config = dict(
    num_hidden_layers=13,
    num_attention_heads=2,
    head_dim=64,
    qk_norm=True,
    attn_scale=0.178,
    extras=['capped logits'],
    beta1=0.9,
    decay_fraction=0.926,
    batch_tokens=32768,
    train_tokens=300500000,
)
Each number is 500 + 40 x the weight over its row's rms, rounded and kept within 0 to 999. Layers, rows and columns count from 0. Numbers have three digits each. The size before them is the row's rms in percent of the matrix's.

# layer 5 MLP up, 768x192, rms 0.123, rows 111-132, columns 128-191
115:497550499480526457515518568506461460496490463490474482489556516517547552461503480418494479465451539535553535510548439518399524488564497515549526597477581525501459483563555491538504438490622512
099:485485593500518451517503479540483510543476486500521474556492603537515469565502504510542430546496470464525435463528525533494508417492512488591451509507544517596459585512493490529469537567511518
092:486470483505516557459478535474443455481542414549527441495474547478554477475514484485476497526511524475540558537508556524536474482479473490567469524481580465468465457522523543573495464495539512
097:577494566467430501419539511481486489482527529539535520445515528467468548493509468487479435513475508576461527549521465521482491501470491421518533568513597524549467496427572464601442443580499537
091:433510488475493511421534458530505513545453451519583523519519512528489484462450511477517461536423528421528465530498547507466515477548565413525520543522524516508509517513497512570534427497532555
103:516494509460441490463417531556480515566494495563524494475458553490577501501583533477508491511512504524499527505536529609399477471469486472515433547519523458517478491508574489485479411472481466
108:503528501478492517438501472514508488558561516547562438453500508575496508502479526517488462492545459467483527507535560479504477476480428475557539530443542486523504483466513477532450505484557524
100:459545508553514565416539491482419552518507435575553496546515575536501511490491542489512488504539474476472518501544542516506465533490560474491427494529497511505482552507556570541572445552527486
092:582565514482500486517499513572551558490516491563494492507510460500586511488530470468460502525468506482492496495489515534443469540545564453526488579525497407519503465456479598493458491518504514
094:494465497445444503487577423447540470519560574462468538536548507548476483499513495459512494502451496491525522501495508578449491460574488450564432471431503504523469470410459478411454509507526515
096:570541583459502457440574460468487438483506527494531521492537531489476444513508450453517483562501493523505597588542488522522491539487515527556553528445475455498462525458511519569398470478557536
105:442511523515485449415507497486481486498512389495514446513442505465548526484537522568510470487521502477500499557527517586460497453490529508513418599472581482563478464474499483467419549502507544
093:552498432498469447491482464534413534576450466535520542556463537502549530404450467449553456538434479578530501491472549535490494392478459527503457541485476554571491490459494484516506516445524504
102:510585526439553529409498464523486471511530502504477532466519482457593564507548460516503463497525512537472550518508560547491485483436540490485455529468505537505428514498572595436536412478500534
093:450526525512433522507522426540442446488540522528493449528546521440540558510570418429556536582462524526507515502508473497455487468544529522516502500480520482543422504441490561547482520520465484
109:536539468454501505459556515466506493524546496477496480502521470453485536562529493552487528508457562464564526589470476519451427525441580479478522507463502465537503454507505555512489496519504533
107:546459516452551542469518522513477511508529534478548501566494506490505517501539484429487462464485517489524542513567566505392462458551481438524527574495484518500519446451542486533486419608487563
105:508530537572501482483613454475501480492499411515493470494490527464478511520513528468467477516439497498567533535534536571485399554550554564506541513449550514532481484462573506544529480540447489
099:527502536493423528521533521515429499485503439496546504491551561477557586454588534547566405452472462537480475473465516535442533501513427457495490575524521433514515563463539531498474455557535514
088:414556532499464484541530509506434520472506506483493464544522615528500516451587478503539489526508543534489555552533479426475520443532469472570441523557518551490440453474487568553501529517498502
095:506551500521559489435485474432464479524552483476482487561533493464512498457524521483584430479438526541514475493449403499542465521499445451529467540550532450551435508470553585487503461507463501
095:478505542504463514505560473449448488542504492536568512481480563581451510465494533485477434540533471535442521528458519454467510488475499518534527486478504510444512551532485525550542471465528498
# layer 5 MLP down (transposed), 768x192, rms 0.102, rows 111-131, columns 128-191
118:490504519548527440560509532609433501471472510573464454408494549499499510462505496443519498447489494541473466502472448581475502483563468495521557515529548445457453467534500440526491500513535478
097:466464536479545509481508562552507481521485611538490481527479439424460471544528546478516586459533477465444503510466498515478474531464519529540591506493432542452524440492516487544457519507487474
091:415433527471456434521481545453502507422449518485481517512434493524443488482486525495472475511508446471474432461523513456500483521587515500429533507502470474517499516456549450401539483469455521
098:456485380542459522521491486508585496552495498535508482430529510494514527469542454555483549532452492538536447597531426487520538474442457528526513497509576563497439470507457411581536488508483462
088:481425575555497553514531530505512553471489540550465452449501456469546549524526551512528552508528420417442503511462507499519477469547485568530497434527521539485524468521544584518519466477467466
108:497505505503473476545493499452528480527549484531514472498540546482496480482497482440482499445455458455515478444492474523523485493563474568445526482540493514525452529530524502520495390513538534
103:356540489433486462564455485423478506516563492484510537393498499478510527526472510478563456514485429487548549481496507421494557522420479521527488469498489438514416469460478525476527525538454487
102:497449516548506478520473465470476556479555515510457526470471487476388436498585516517432547551472505557520545523519521565484516544453494445473487531551574547537411512533498439452525473534479439
090:438562518491563558553513522532483523494542488516571449533483515519506436497483498514467505431512520568435484581556476499530566485493494461487518478491574498492540517430500465488512440481449438
089:510497488573524463564524562457497518550552441480530556466551497569530526549450557489539585450500470530530483537462535570510508474500517499493486504466559525484561458480464482451475483527451531
098:609510512544481496540515540535461500528524535520455540496470500493451499492456435555460515492508467507514458495519543482603511474454544481496551465500528531537505520426527434456422499515476431
117:502479506510504508512529452454496539485474476481486562513549554507471566426523523462489448500438437540424458530503492479421512562512412522504454530522504467499441558514524468488542510519492533
087:496469477500507520481542529517517516451477487458442461501478493485538507501483493561458506479500517512476510474449545463515498547472550512473535504454484487509552476485549553538471489570518469
098:435524477542436522534562568487488528475518514481470503498486423536515449477455442489497527594528547541497507514469503503501526464546477463469551427506560503499582480470493534500413458478500503
096:498521555555472478536517476507485483469490522481503462508495552475578517449523481426561524537445569569522558518493496542434421460522461535528513518496533497546507480472530550514499490472532479
110:434482521558495506553496454478487469488423456474473557567484521448526506481535471501574550461498399531495425363495576537484597553489494497525458517482547561554447454514506483453499474558507501
099:526515484480520526538481491484486464569545538480456460451457512513503482525495517494490538523506464538485438561503510497425459556537451484475518445587526523539560479501443473465473502497586523
103:448492474471533523484487485551467538498474451560480489455415516469491495490527449553539503498544520504522500472557597417490424479467528454479518496467534503439491485463484488493475475531491523
090:467493459514528503465487525506609515466470479531465540446532512495505541443494445519452559523550541564503391462472559470434520515541500471445501485569491491557446476477468509472455508486487458
099:465499480468417474512497468530438540470504479483534440519536550489546467470529462464596505574440546545485527495524511498448487404500512451555459525478517513541492461492499590527447495571553510
094:535538458481525539452518469524480473490495540488472496457543450442446575569445468443507539530485480499490532468504527501514519482499473538498485445577515567463436497530495479455441448464531433